{
  "vocab_size": 8192,
  "norm": "layernorm",
  "rope_base": 10000.0,
  "attn_scale": 0.177,
  "tie_embeddings": true,
  "parallel_block": true,
  "init_std_qkv": 0.0413,
  "init_std_o": 0.0,
  "init_std_up": 0.0413,
  "init_std_down": 0.0,
  "beta1": 0.95,
  "weight_decay": 0.038,
  "decay_fraction": 0.569,
  "train_tokens": 133600000,
  "steps": 4078
}
Each number is 128 + 32 x the weight over the matrix's rms, rounded and kept within 0 to 255. Layers, rows and columns count from 0. Numbers have three digits each.

# down: layer 7 MLP down (transposed), 512x128, rms 0.228, rows 157-256, columns 0-63
# up: layer 7 MLP up, 512x128, rms 0.227, rows 158-257, columns 0-63
down157:185129119120106153188103139114156100116157149130123108133149145178097149168094134124142130188176134170161103125120151112116177147141145109126100124132110128115117112132132087092124059149099102
up158:117119153129142126061129107084157087076115130196118116161156145159119107138106131135132067129144111147105152134114127121160213105131102098127172098156143180166103161157124100123118140081153115
down158:135184120119122107139100165141124102060145094089158063170135136148119162145110148122115169076145136144143177139141129099113147150086099117154115142043135165129132118136162141132155138164110151
up159:102091107100126145157098104109100121129168074127142191119130118166106079113149085170119170161116120103155162120139113118174097124150177123113111117133092057134160186102108079054183175127109176
down159:172106110196140169135084093117107132180102110148119127122158153085167111153132134149147207171104120075159114072122167114121100144190112121131142165189183099116086150163090073089113155120133148
up160:127123152130099130133124088129113071133110085073089102050114177153130137181075132114160101100150120097092109111104092133114114137127136138125038114098143152095139158158080113153080115193109092
down160:105098104102102107149139131189163168163137138183185083180141151145142122121172087147140125126145190128144108142147133089147120131107119109131139114146106146158099097144159126131125107105141146
up161:140152147125116053151119110126099164121109118095082115151063104084126160073154178175138149070095095182152146111112172131104065135108102121139069132128163183071101075142162112129098050115119099
down161:148109140118124076126077067127153121170117092114103094126175129151124162156123137141156201093108109192127120129046185110108106119157133108139139154137130103153141113132124107163117162073134099
up162:135132159133122154099156181167125212119108099105089176107126126123117136134085120180106110130155115108130143118157123173196080142148168109162096075163120152127128151159124075114099120117129090
down162:121092136090144170147131108113082076057088146135195117131149105140128143181105121149158132131147152162059099155095147123117119105072102134169164154123144124128109062121147131108180174088113101
up163:113133124107187073099122132049134134126183163164146119138134127152098139144122152179137163142120141141184159121243116157136108099093114124092114140168128140120138125105116150130164104118154147
down163:117193184139114144149134174163127119086140193126126178147121133086165132145082077135146137082105133100138127101090140094117166101116152093149161136082115167108135095087124138053133103113137108
up164:053097185127163162124148144108104120129104092147134110097165173146161160174151109138132116124163215143120154104112111123160171090095112088107161148121089135145123116142199067112086120112092092
down164:217119115146113095120104090159154134126108124121130161136155061134093084108152152131137134114151106114183155098135122167099117145153115157085125119146128116146133140137103158115147128105129188
up165:137164114132152087104096076123137131137148118109145150150117114097109153143112132189096104179127138212167117161112123136061140104096058125126136120088144123132112189098103099163118152110196089
down165:120133102125121125138123179139122147131118115120061191167120152130151117155105139109122134071156122135101140103175143127146085117151127105068144156131136123107106120135150116121106085138116172
up166:139126161114148203118153125084158150204187134136142087098128116116085147118126200151097127147137142089130173102132122105131152098138085135104085125174096095095098122107087164092166107063126110
down166:150150147112131114119189131118130111080152129129128109121114146167122138166137100125094088172212087104145171159162103163141141113157168144084130132130169108129136098140151127117102173193109111
up167:137126136175130152140146142145130143173126123191132137142135095158093131160134164075152146161092113109184128166137154149142102105186110081129143110126149157104046125114110121126107112038131122
down167:165142121120150135135105081143124088124094118109130134105124178101128124087175139136150121114149123150089147117069111096080148142071142118133141118100132122145201143157173133114137153139124120
up168:133078143114129114122135177082074142134135105146092135134143175143173084185161146126185138092150157164150089097173129170153094089099097097129121132111175151167211110096145164139115081130086160
down168:096100117104142128116092075221183103141101082089197115150121160099097105141092133115091144158132154108124115143095116156156112107146161147090176122121125071148069115180125147115135148171165175
up169:122170173168176104212081205112074147104091141137166120112164069124116170208153120064115169079166054153067191131144097138144105150159123211140161157173079173134134088074179127111121093119149164
down169:144084074098116140077185050166126111167181105094087154187124099151133127057105175200167137171096157071207089146145152095130179108122138078060070142077129092160124173193065113140122156137101112
up170:127148120114143167153115054172165121136133128141166122100117102126101221148106139162118096142122161134125185088145090135131104107176081137112119154182128070163136152100150116065079215073140140
down170:087116101104125062060138108168095128134128117129122136097201101154121100098098127114168098142081123162118152220130139070179144157103144197122069121151148168104103114177105140157137118118115135
up171:120076089104125143108115146137139139113141124143119139138113108109096125114164066129096133132134110094080115135129150139148112139093076119173126125160112172166116109156086092137149132091141099
down171:159155165177134112130135114157111142068141182109105153128119113145103144158147109096184166158098116125139129144168133179164117108121078102158141114092158095129152125125152112123121143125115121
up172:111138146139136125085096088172181133182097046122163097126114148113169197057140153129124119095082131152121115155119104133125097140129146099126107179152160128127160097088108122080121074107149140
down172:121128059101137118136127143127133176078142118166107124084096144073099117094087170111122169122136104190141140079152166064127179157160144138088044182099148118062113097141115078112139103113165115
up173:163117131201120124151086112117124115095107180114085119139098122133140077144107106128134135129135130122143171090112111124133100206136160088109107176143159149090070156090123099089092122180084139
down173:136142080069121107116126104132180129123094133121133143162165143163164143149107135189170185138099150102127136192177179157190181153069163095100121094131163093074158145108086141118126170106120129
up174:199116071149122125114127209104086116161187140134153149126156112187053121107123118181097139099161104091180120113106068117180151149138105142111142134129122117157140148100117095119103119135180125
down174:141104145103145174180094185130127124067154128186132033203148137141126117130114068136121145100113109123080121122138099147108104166093134099108097133079144102104108155121097120142177143094165201
up175:174126137076160154099135147172087162102150104111200088106152100143146112124131053115133110141150117133126102168097135121164121152153143157095135183155158140137078124152104115146159160054133078
down175:179147174121131108208150126113142100153167183173184188109093179140106135125150134138144122102125087148092096159079139112119111184124139133121157137109109160134128110195095119151094182146158071
up176:063121183141122106063157092102124107124129108138174069057126110147111116183238111111091082108070134135069202093138151152133205158116123143138101180154181182124077172106140107104029108084139188
down176:025077161157158142147088167097186069098143115093117162098169139177203174114152139130160117111150186174148150104133197171142145137196092122164126141094119147129048178046099092121108154142143136
up177:146130084110127104129152142125116141166113165131089156143161139135143172144123150090095148114156179168089144121159157122117154116121190083156092130160127112121170125089144170142104134109170090
down177:148140182105114127161099107154121127145113019137117085145144144163118153177117120095142084107086163124123155106112187110128139182149135189060133086151101120156088157154141166110204146128127156
up178:046089191118165075166118159133100067147167058091123157118135063171085078148158072126196149116047155091056141107087186096147161119167083165107112112164150100141076079111124106083125112103143234
down178:054126140221134127118118140139105034156096132080167163071190095149144117097101202126184135156094162109070138105138155156149175076099134142150171182093135146116082102124140060172101092111114087
up179:150141169063118112140108115121110108117153136149154117153113147130127119103131090136147107112126142178073049084072119127128055087133096142132094161159158094086159164080114109135146114098053176
down179:168155109149046080161143137130149142118144120149137064117114118109118129119087106130155087167128108131150151104107145135056104116165142144111082115165118140086095172125123091111118122086131073
up180:145165172123166159130087121129152125120157158089107142128091135132131133089112098130154136108147106207149143165089141117144166130110113152112123178172090165119149144108167130099137152123093091
down180:130143071178060110183130126085126116133174151143118159122135054152136116141133150166119133138088104041136175126193115163081143145124155159157118120101132134089119123138087120164127195159145162
up181:109110177149140108153064142131102188091131113065125148181122071135146096172157106135089159072128132168096130071094135095109059117111121108186164180122068166099091118107112166093064148157147008
down181:068126097120151145151148161196176111105075170125165172121123188098176138107131108106147094139166172165143113115106119162146098081089176104071123139094146096078158090152147121105160077130162119
up182:127135099106118121155137125117155079140142092120147134126114136137098184151111164162149159114161118154195118115160099099091163143151087108137086149109073118131108123123121154170093081141112126
down182:206130163120131124098172109136129150177154152147149125106135132129136097104136095074102140125121156103146132116104116152146096096104139133145130117145138077122177108143112113116144113097105131
up183:141083104161065157140113101115211114130088104144155151214078080139126139153215065188127083086147118122127100105130158097130069044131135084134155090131147011086133188159117105106168104094171214
down183:067141100165195113095181173086101077127141150162092093174183181064170131114104135148149175152100121110116100144151163128089087144174144145131181145152127158127182106130121102140082145177083153
up184:174126139094151136129104184133158125146087142161159105121152089187152182140154167132081080150101179154134118139133036091111099102182116120166109135089116134161146134102127157110104161105120191
down184:167085097081139134198106109142088132160178111107176065060181130158122141063118252158136146160096172162216103105208158087085100080172093161170055127176165195136090102140140051107118146135096234
up185:135144152112130132165129153065097126108001116107140099060119104155125082147138080152201124134155119143166142148172103171121164142134140168100103136147161101088118181154129132172127134132128161
down185:112140083147145069153063153104106123140121134122108134120157073085142169118148191143163140108067176100130089031155112131042073188123096132115163110126103151165078149128126160103097106104117159
up186:187085118088133131214151138123053112070192108173181109176131121192119089123129163075118185138072086183120088128123158094139082178131123091101161153193138168124086159138175079130147101136142183
down186:149152160093091086164117102124097141116171186168141142134176075136124156130156155119153066086153133106101094043189130137088113112136192101103088115182089133116089133117103143137184114129100104
up187:143154155144176170124113099131109168207158058094148102151139105155077108185141122083159096160119113152097149096083054121073159116205216133138134093160134144146142171105133119131095101151084159
down187:130147145148121191150117181131125166119080148063130136166178116123077149094115170160215127063101127095119061120130059116023112136180104146173125121174096123106113148193136143114074076108132157
up188:126107085156097157120147125066141124241117113140124125148110136145140122116139180079110114107115110112180168144170094123143143137136164158083119147098137114141180167102136091196133100126121089
down188:115118107124150136113154192138124147079175193153136110135162173135134120116108107127132110132177141149140143156111125141155125142064127170152126101180107176110130095120148132163120172142131135
up189:133140147156117095115119207172145142166104148103109160143207080132100168136140158118179144118189053147087175161115129144150160117120097123135150133134102133110099125089156143102152095100119095
down189:108143150141167095204160126087120151103116139177122146102095132125162130164153118123090141112129149159097146114166107094116089166156130161170132140081156086137167067140106062148151131178065133
up190:154104146129160145117122120082119140152144142113128092120159139126169148144129098176110127148160188173095135118116063131103148122169116095118150123111106161126135142101118129089126132135167180
down190:148115128086131137158097082077137116091140108174126105123137096143125112110115137098145149175035058121122205158123180096124105140098139155126100142077129105150116133182162102163121096134120143
up191:126145099081136153119135135101114081077128134146111095186136087163114112149151135155141100114089168108145145089111214118171098166182110077105110142099126124127124138103169144152121109150145177
down191:112081154159166146127092103120184159173107146132140128068109144143097118110140205134072104121137137123083146176103125167111099091124131170116159120192146111112137131125115126088148134131122080
up192:081116095105153169144180126146193143123057122108093099165137130087115179119126125176094109123088153094086107088102095090129079141190130148123145105150183090140154100129109112165130151073140119
down192:120153157132089110190152107174140114178141149146162091134141114130107112102144108120161111141145113145130144144150138154163172144031127071097151104147168179148124154145179134099128146166112145
up193:153204214163053080096115094134162121177140079117163127145119171120042079148121146142144139154096136085108149152104114062075130138120166139121118139192118137123156144130122093126125111119124138
down193:154093105157150170157149158134159106166118153130135090171175118089082099108140078188155164123087189076121112185117189133101119114188090137119131115144072142171121052144159147139076073147137072
up194:102118056109095137115135138155147068165139176172044079074144058187075123128103139080102069073131157143109111091175174147145089093102140117121164168127117111151134167128129148181133126152158130
down194:157127142112170096095153101178049107082195091143144153154124108148112159054083110163207155077200114096149175089065096152117110110069058131138119067167078106094152108122097069138172168128102155
up195:136102137138121118055070171075152106122081114182132185162081124146090129184130129139144115157198151139116115095157126090155118122066111140102126127154141083106114122102102096141138084126086142
down195:149163096121099101147106182142132120113128084127137116146137136072116139109098096136084106138184174094149052189107114147089096136119085122103144113111113103069144131143182072113133141111143158
up196:124147062067121154093138089158110107156162101104102155107143154153106131069136106125122078144136105133101145101096146151143146115124155199149124140174144094164039108123135087129098071097157189
down196:162152113148178156102079123129153137138156137140075107135123080111133151193105074138136101160122099109107109178183074170074052116170118143131091120156157104156161152149078147132093120159134096
up197:144139129122144138101146128094089130106051168130122135099082135117155153146104119137136103135122060111104222131144106160167096121131141160160111128186160138089106156127113128124140167064149143
down197:106139185136130182097150108067133109076165164081185198152141174100125121142152095145135073101152177108092152215126142105146091101177077173228135143110112141109124050153145161169118157134126151
up198:144110163056184105112099140149139108145170113104137069139150085097151157148135082077146155127117091160101165137102071132137085095177151132143169132178110137152129109103126125129101164111125141
down198:150147164130137133124141141132121133128157126125082121107074133176139148118159113136075156146096145146089124161150082097120109169149168129123129184156113067126117159147108102126139086144173141
up199:160109158113110142136148169110046120118143120056107099152178151159148054132146058094143120086079125102121159151119174120145132094117132147154186128119094195144171113178147165146173094109145105
down199:077099131140200137156125124144129123110158156120127138119105074068117176113125122134131118151168121129095120131083145087128106114134077094118108131161128112152143100121122148134129102167128158
up200:174153145144206151132096139151065185194110077103097162115128089107107091056130153082121119106139133103093071153042178070102143140071144093152144141188104115145174082129053119034029191184066147
down200:255081136150141153084112121166130154125145128114123146189147157167126150076130122110121113078082095126140118076139128115082144142215138132118163136145157125163100085161156165124156169149192130
up201:112121125128092087132179147147167123144115119216113186153156068101086099089094134094158090121093046092092122152125112185133124160099105110176164114171147111144078129098176149185102127052158196
down201:056115098117099105098091072145169082155112119186174137091142104100165183180130140095107085153157160104097158090166138081096120124114120161086154217145169125088174118126129100167106162131138132
up202:107080197173130109154177108093116088160111078142108133144075112168126154123164175141118055129134131115099103207147109155153116134108057092116127137174043140111142157159166117173113139183094177
down202:179155100095129111112121123135123155111109156166158161144081106134101139155060149106140176121110101143150154107097167160158134108118129116138164137132142138131082124117081149095172102107146096
up203:123124151150095135117123098154083023074134191105175112061108076143065129170170116147115070112118143065196146079144163174074105100132106177099101090140131099127134127124140080159121168081110167
down203:155076125075112127101077077202219084101110150127157118144132194113093131166093105060125095117109178197109161168121140159101136098082106083082152168093154151141118136106162098155187163115153158
up204:121124115190114194194123161144100104154145089109090163121109137100127127211121059124143163140120071129066185126077131094089074107100149155122153123125085157111055140163145104087153103113168109
down204:111110143119069146159161133183142105136163155151127094148129103135173037132118102172060100200052132198080114164115060134029126083121119135136187110140109153098126158141156143174140140130104112
up205:173124091143112098083196121097141125135129116114119121131098090138087120128166129113145046093168140118167046118098135137144083111136079088107109140095099039156142206148076139140120155047119150
down205:083120127108088153112163188194140096083103107114171128126086159131169063125112097129135132168117120168183117157133158150156169151140067114062113082119096135150174107138108144155121079130107119
up206:100130152132057070125146103117147115134139091081117043126141125140094150147167104207162182178121107149136203132144080174071128109149087141140154187108104102158132096130163138137152170111098194
down206:111145176122090175208104186119176081128119212097121179121103066125091165176151136052137125070156137212113193126118085152121155123137088083104104176118151152158105149122120110153083126065196150
up207:085113149096133086078133136103203155177113138184138139150157134122127132165138160141136197166134134082202146143146137120113066144122117124117146178154112053090101085180116147113127118139115102
down207:117188165076140106139122092119158077166155178175140156138160145087149155132092160135134098158129107133075118142148098125117132175106069102070120140169171087153120143111110166123151123108136104
up208:131161106116184120145135131175166096142104109160095132155156077155075205150099097170174075197121122135155154100167093173106179124169059158114098093130138124123108156106129112180135157117165108
down208:158128092127146106166151138160151132143143125106158129139149147159219118179145100153147159141188136123108125134121159138124223102077104120129159117148112092123147092180134154150159165130144149
up209:150057183104164086119115131116071055105065149203177152092134096148093087144156080169095166134081137064086105103149093139141100116140117099100097123182113151070080089117143102093130092130097216
down209:165117107135145194092089056148160112158149138123147119137110180074143100080099158114122102134091190160070131108129141140150124127162105111155151163144137118147091180088081100114142103075139149
up210:109136164171156110119088176085122147092106152130135136151095129132173076111144153116069093153098128072117157145107086141125146122117073120165125119091123142108145130142094141137122108105170124
down210:127131138157153124149138165077083145118121140113133104085153167128172116150116102108130112126140146122122220163127174136137102143090098113179134110117151101105130121142099094107116163143137169
up211:112161137064168130113143133136164179120108147113101112140102111090126127163112120071100130157136063160163083132149177126144138123116105107158158171117092110098155124132084132165118095150102075
down211:128116163134143111157171156114122098136128149062146137104143118118074182170116086174104152141121169102100142170148138118155113182157122141222128153163101086131142109097140100149150170141160096
up212:133166129121151168175114108129156121117129121137098131096145090151114148089140165210086177112176119119085150137160133140175149189151140137097151135126107155150157155114131151143175073160147091
down212:145139147111115183103157089127100134111133164159177142077109117142085119134127126084129107115151146159093097173130121157085129119086141121149090106141148135180105086147156104128149127152105112
up213:176103114170127127201058136135106126159080064142155105098102139168140158151067168131138147121134125134143139142080195188095060114161146085154104094112105092180154120096112169170173112108111077
down213:079137159094103111137179140038196102110150099140096171146143117128113159176145135150057134073213152147103160153099165130140121148140107101183172156101139126091116039120123083102073112200156080
up214:061138158164078088118135146162088158109149128108143088114125123103062151161127125075141093089093209094052173157116103104122138102118157102072140179134109081108162168162159120140142152150092170
down214:149125103075170133143089150169135131192121098096078170117088153094173074143135170135083121151140124135130112086158079092114127116146112080133086126084141120146117153125144151074143094145086130
up215:208109127155117146120048112113116096137142126209191094192104127152052114110036104091130155153158129125082125037091105082155142148146105133102147172100135132094140156098092063138119145163208150
down215:125102085098203142172086153131139097147151163124138156140151145028161064213167126070110175114130141211104129149134149145173166131155112128136160113069140138121163088073107099112163102164140179
up216:096126097149108180110102141098183132116116129143137137108112109146113187133144117113145135128186138106126102114151083114107130125156123145119126130133160099111160122167139149073100218150108169
down216:198176107112145127107178146159107088136155200144109103123152121124115123139114110139139092100133190092077074189112123130118141073117111149085113057109182154087177116120129103143143146145096144
up217:162100111189086131164122141125092141113071127126114082130169101103122220178087012174173052171122103129105177155127140101114113088113127152144124127181150145114140109084082132100128119089122153
down217:128132145159070113170113188137111151083162194170111127165117156169142148199040054125117085119141148216121075103151182174123147139100155083151147089090170166167146117113104144082150151075077180
up218:104145162148111143148124167166143155109160109117155115087131123099114136132151097176140121108150142186150128092115080195112112133153116092141054101140148112111122155090082168134150176128148135
down218:147111100134108096144140125145102132118139165131139098126134087140127153112092150126105122129136114087127127133106197100163168139142103181060135126148147114176118080198169150123117131136062093
up219:166171122080195121110143179110110044101105153092109188127099165084151129151084072096179114104136101111103166149124092108166124091075149133119102158096120106097149142164106113126147100136195153
down219:075099105123115103153141094120159131084088132162160080117140093127104095154106145122105103129093112122143106170145130161124138138179086118122147178162093163152118095080160171119060176090094161
up220:102074089137092173126146118179131148142104089156141127120133139190124083169154174134171086148103119174120202134135124227071086114149127119103149109137112130126146162125146055152147122052172194
down220:227148085080167073165141170096131113134122122143118171127100131138168133087085139175074131104110115072147142156138107179096147134115093127065109115198137115140139162178116159123182153152087164
up221:144110129140174077111109158089061172250148108123160148131108130146086123086050119171130119201178123099070152160078048094095229151146074089081075104103112095125104099105085168116076114160186060
down221:123083166132165159128108136108157097088063128145094102093188092072168132163161145112090082160105175131153164076159141133144109058131085083066147156149151141134140079153179136162140064137097157
up222:086125061108136115090156125132110104206149116137165153104087106143046100132158066110111154163100134089125148141156157172141198107109129118111145131179153108060116125150114106159068110136165123
down222:110129176141091091137152141145143134145113146131076112144153158091145171177092162175148137137168180144156117121127104147098136114138104133046095158179110153169143106157114149109186056132157116
up223:126157059152119163192113142103108111134151131092178153133157064144163171140182071188070133112096165145174143096166095135091153140142149107121142082050120111125145107088132164108112175160074137
down223:162113146071101111084148157117149152150078136154145101150128194130132129126119157094145078165121111154070085151081175117159153150147094125112153122216176134137112170174183099085149103099131062
up224:125128122150087114080115142143093101092109089175140112073068096169137102156155161150057156114122129086144117122133136148126091162106082137184114108122142067139121154168112122049112139139089154
down224:182087227137139132148189139179133146120173183133134088143134140088143082154096030158135122147122125132158116105096096096104198152100125190121117073116115135193086091084106165125080129181132118
up225:160072091135131181149170113096130149102119099134118100190143133181099088137127134173159064132103175171194101145095138108087150099123158116131116147127156139190140160146119146094143134122115128
down225:085147137126126129150094167075068126078158148160185107103122060116113177108109147106149176141078098159095191128075157093097103216177132146159121114120103117123135167115161092125157112153152130
up226:081136163166093173139076091114127058164141088130072118109146170183088135109089091104097082134168196131156095140159155113108176140047126170155131128085106154114150099113079121174099138144095113
down226:129086105100115099112125153177136132156079140116177112092118173088192109145115123125167133062112102130118129138098102174115150056162084157083144093163133123151137170118176129107153171107155074
up227:066120111137084093055147142109113155139088126147147199147139066135135169164109193163175149125144125156081144142147203165117097110157127144141111138178121094142136173121149148071205122115103117
down227:109193144133188065077155146134128094112031190076138111126111180118122095130067132105076168126170145115110096103194137090124147105203081119092095084061089132115104081188138149166108111139135174
up228:122093208112074076116107120131123112179085093106199033082084147141119124163140149096178126140108088194125171173145115115148158184135138167098048204056173164159140141100155071184152121155100144
down228:077128170155150097188176105111081078123090126187118133153166144099248154187180156220135078079115119173163100100133137132145040106102188131100158108170107145081150180147095094140142159126151132
up229:124112104107139100110120123117102149161126077164178113100134102155141114107142167143107124149081140113162193166189130100109147125124132112144090092139162139149128142108168089182094102167090110
down229:181188114084059128126157137114071156111135155150115095142116106185092100195051105131087114174115113140164123123136115172128141091154154136172128082133115142066078150101157129141104126116102145
up230:074151105154166142109116099133111135220151156152075164174221148108119115142163134108169117114113115155184164156153135115168151127137103147158102143132164147173122158118141152117107057142087063
down230:138073111112113154139092137163131155161120085130160109133121143101169140108100145088157167170087154109178142109101161163116105163147146131087133109109113089071163132142107109086143139151123162
up231:171114127117165106142175090129157123138141113183154098133159105141141096146102129135094064143169112147178141137144172118094154148102139093142122141136179124226095124126104135075113138139128154
down231:096127132206100117153121115117088145129128147146142093127109110086197157137172094139136136141147170119138176074121078125085071134139110146151134134074130111137122061148108113090056182097141110
up232:155095144123122119131118145053047173125140081085186126156133183185076121115089116110130180126130109189127098142119155117115132113125094138103158107161094200143128136104109141085161202113100185
down232:098099166147095129090138100168092192136157159117141058134130095146089084101151145157164105131152144154146146152163112092101103097047124158109195112093071126069151130121040110085078163108113124
up233:103073146104112152121151095135151114109134112178126135041111128121197115145157140146131087146093178152120154096121125138099094070157136119170042166125068167114086119123126119121104128175134108
down233:138094140115097117225119106122130143103129100081094141163167101177118143096125086137136099152160085084165146212149151154102147179135150134109078106141094102096145133126179111130084101076132163
up234:090102140134112098166105154100137130125140093057144131111115158150104134110133124105152102060121120106122121128077164115052127112103107112139165091131141063147133073122176127137099147177092142
down234:131116112152130139089180123155128106182104147127108111123125136110140089160132138155086125109131100140143113086126137153167156097145135076106071122128121164126141145147067120190184124087135102
up235:101088146102110115140080116150104150119121126173143146184120133114125080130080123140137122101139140129148164111115143161116094099107192149161113116134144123102159103078164089132109150058119127
down235:162090164086120126135111132038123103137113111109099170116142156060125145138078165122118162165154129124096142170129092150066130183107054133201090127122130114103111109125124129139113130098095144
up236:120110152124156151128106149131071000094164062076176094139127109114134124142211092082126183129116103143182136110149155143135162107136138169114098064079141096057177142156154133160121157125172143
down236:128119106102082154096137111134175110124105131143106140138100153140188126141110089121139105114160117156144127090152102109198136084066103153097096124131114167162100061152097090113122070137053106
up237:126157077097111143100153068114099048082148070151138133227088070136169124126163128135176141148135104139168092129133101137139110119101059158128139137104160123146096141146096094137190127149151124
down237:107094074070130169145157196209162112202124145146182124172129143108160149211143108155149066113096147145124141204159212150147108079125114096059137087162175148180159069110136197118060091123128108
up238:158169177118075142183103099058102124082114075178160111127058127165148128173216049182196158110104080123177132158135088155173137136123186203103130145085166121140115127126090079152170093078128172
down238:166145176165061105133171130153048120131074144144097169137162139125148164156163145188183097088155164142108067182102094113144195120096150088135146162158100084114190163117119089070152122055149143
up239:145167153116113125135150117137115164115172094148149061108121124155116104092137091138150153087111125151140160136171139118080116113145082044097106103082156170138094106114070103104093126135101130
down239:141141101157105148117060135140188182179081118115100154114156063151120158087172194161159183169129105122206090135138081145169081156159157076166089113138138119145116135185136132116105154046095127
up240:126088096081182112238155130117111102049048081076125159083150124075080125164083058138183084159052081215119136120134154088061195096130126126112099055213131135147069085121087146205227111097117125
down240:114178151113137162185187172159121122102030088170009069152199169063212123176148065204113130086109116150098157140089061126101084076140143170081107077174080148122061139133159148229134064230123098
up241:194165149081094119135136060137113055124131145156135170154135096150092186187151124199085103102147146095125154149138141137132144130166131133155195119115092122107103139151138115144135138120169114
down241:105144094048179127106091151140125154073084168163147123108098109122098126154078097068163165135111056138159113109133131152126124085119192153109091090086169105121122131137089150099119133075077067
up242:061105114060112168122089158158154108080071096121083057135085158141094115066148140197111092132071200164100099141145150095129139124054131154153155106106081125111120123161147058099099078120087081
down242:100123133124111109205083178092152195063095078102205114117071108129068000146102068158151151089053145174072065156180172128114058153096109122153123128093113184087079152091119140085186122125108142
up243:178096148157136152088138135094094200125171102172201053120158112126127149107165128115133224107128116098086140156152102123081188103146144127164133135200145092097116168105124127184121149099074069
down243:153118122158150103130079062063067149091159079175212095108205128098120148139159086146142149100145101109062125103133152113124201136146183097195095106189165198063097182132149153116164146137148053
up244:162117142153105171125090147098149126055090156107140078117159081126135154186184111170116137109030112153180166121185161096108102160185163117120135145158116078173131052146185141196157128150058103
down244:144046136099106081093110102132129150136130133159102095091043138180149156082178114117138122133141080137118085145077075156138148153136219138165078143156118153161141131122163148111146130130118166
up245:159117123132097121111170136095172071109126121085123136128129111130144102143122150101118147060122135145164149141086156116131093160135137125109120115088125162157115155120160096120110093125146125
down245:106132165095156142141140152120087088103138179141084085141099173103126149122145142161115103125090129194130141180122143113119116114169136104118152090152159156117109100127073133172110150193141136
up246:217180127111128122119075132102126167171126087127140129096106107124100203220143173230161119125110154108112190102113167106089139157157094123157112094123109144152164093128082096107142125079114165
down246:120147157068113065082074146111139140166093179081144121128108144134132136129108139148201164160141112080118105162144094154094027086107139201131144108138111156181156101157090101076232090086101100
up247:110129142119084113116126140126123084151079103096142117179108144066118147092074158159150115139141147109136139103097183117117119114062126146157140137120127117113127113100097153092129122163120084
down247:119156133166154096182136070133127152174117112162120105136072117109149108149136160114097091160201120147109120097081119132136138081116186076136136139184160118112110163124116142142141134123144100
up248:089121135105150104171153151130121129092105123126133070138120118104103151128095138137131098142132110149157128143158163120134112106121166143136124115142140132100139137139105104175154116105150136
down248:133147156133132143137119143102099139129150108127161168098126126180106111090145069129113101067118146162084125121112140083115133115153102094122130094105135092116173139168116121134133173192144068
up249:143115131211112088128110148158076156136113146165132064130154104116161133149080085126139144111134153103130164132155105150144128133156150095136118169137121137116204163081093133130118158135141112
down249:113081155086092115121124094089122142087123181146101079135172125123088142114148161131121185118074182111120118133110168159123092099154106204098144157163124102137143142162121151077131150151147123
up250:100119130165134090084101167137120175112119100134075133102137131099104144162122129116148134136127119114111112153122143096184116110128106131167156174127170132121124159165063155154125119076152065
down250:138112109125150125133151120149111137141112172146123113114129102151113111131137165093086113141119109148051156176138144094106075180080136078191164158131120081153136100112111119113105176154104102
up251:170144143115157149126117142127168133121168158119136115157125175117133171105161158140078173059147120160174157146158119107124109103106117127115142142136130132119120152150128154140098141145115158
down251:113140132114131125097159078105107113128093126110139115123138114112109153115165110105149131136131110125099141114089149118162156130124127103198134132157135127122087113087102142089154108159099125
up252:130096043114107142117075133116067124123131126150175132116104132143140137157212089171128135097056134157119092114137143077186133084039217099121108130087095211153151118136119123151076124106113145
down252:194078134140122174087111061153100027175063053089131182105145169135115150135127131073135123100022148129162199134064167050121121087067157121131145154210178155167086098152071075138211191099096083
up253:181123116112156098136157142152153136112131081090118048133137150089139145097107162126156140111111151153116143090158102107128166126123110140124113132145089166111132107076167134095155140133075111
down253:112170096103108162147107133150062145124089146154134151161143123141167128174089074119114114170133133124116116133107144152153130098116164103169146138104109091138149111105107157155125124132149167
up254:105098090114049086128123155175191120137109110134174118142131065136154150097074110158176067154071125158058122153205156117132129122106132157155121126165108107163054117120142157139142096112148131
down254:172175106156165079099144165149084141191111098136052130168142087118133144120095105095070114177175122113137160101173103160094148149115182066136157172149112156091101151123126149176132143126140135
up255:127110129128133150157206145143105137157180134131125143130212084185128095153163128136124111107097146113087143141091114170142100146115154091156149123114161133171172154075079122075135147096115111
down255:105093079088162086124088115136144186148175066136145095178095102109135139179127143131106142172103134107147167137122110119127130109155141139091150179135163120134085123142172167147151097121183153
up256:158190092128100133112146137129093135090104157140044120166150160144131172183103097198143188160059135156077128163151093116128160094101138103137139201085137112170160094167139143161087163170107150
down256:126164184087072152142083134066171144171089129144111045129173148124104114187126218103132099074054149117106131137103214118120082163128056101131067132204151165156115163107143082132062134128103131
up257:156102093097088169145154110131050127041193130122134099163121121086134113153213145171177111143114141101040150109165142101089131092169099114167088159124120178056117142136168103128138176155172098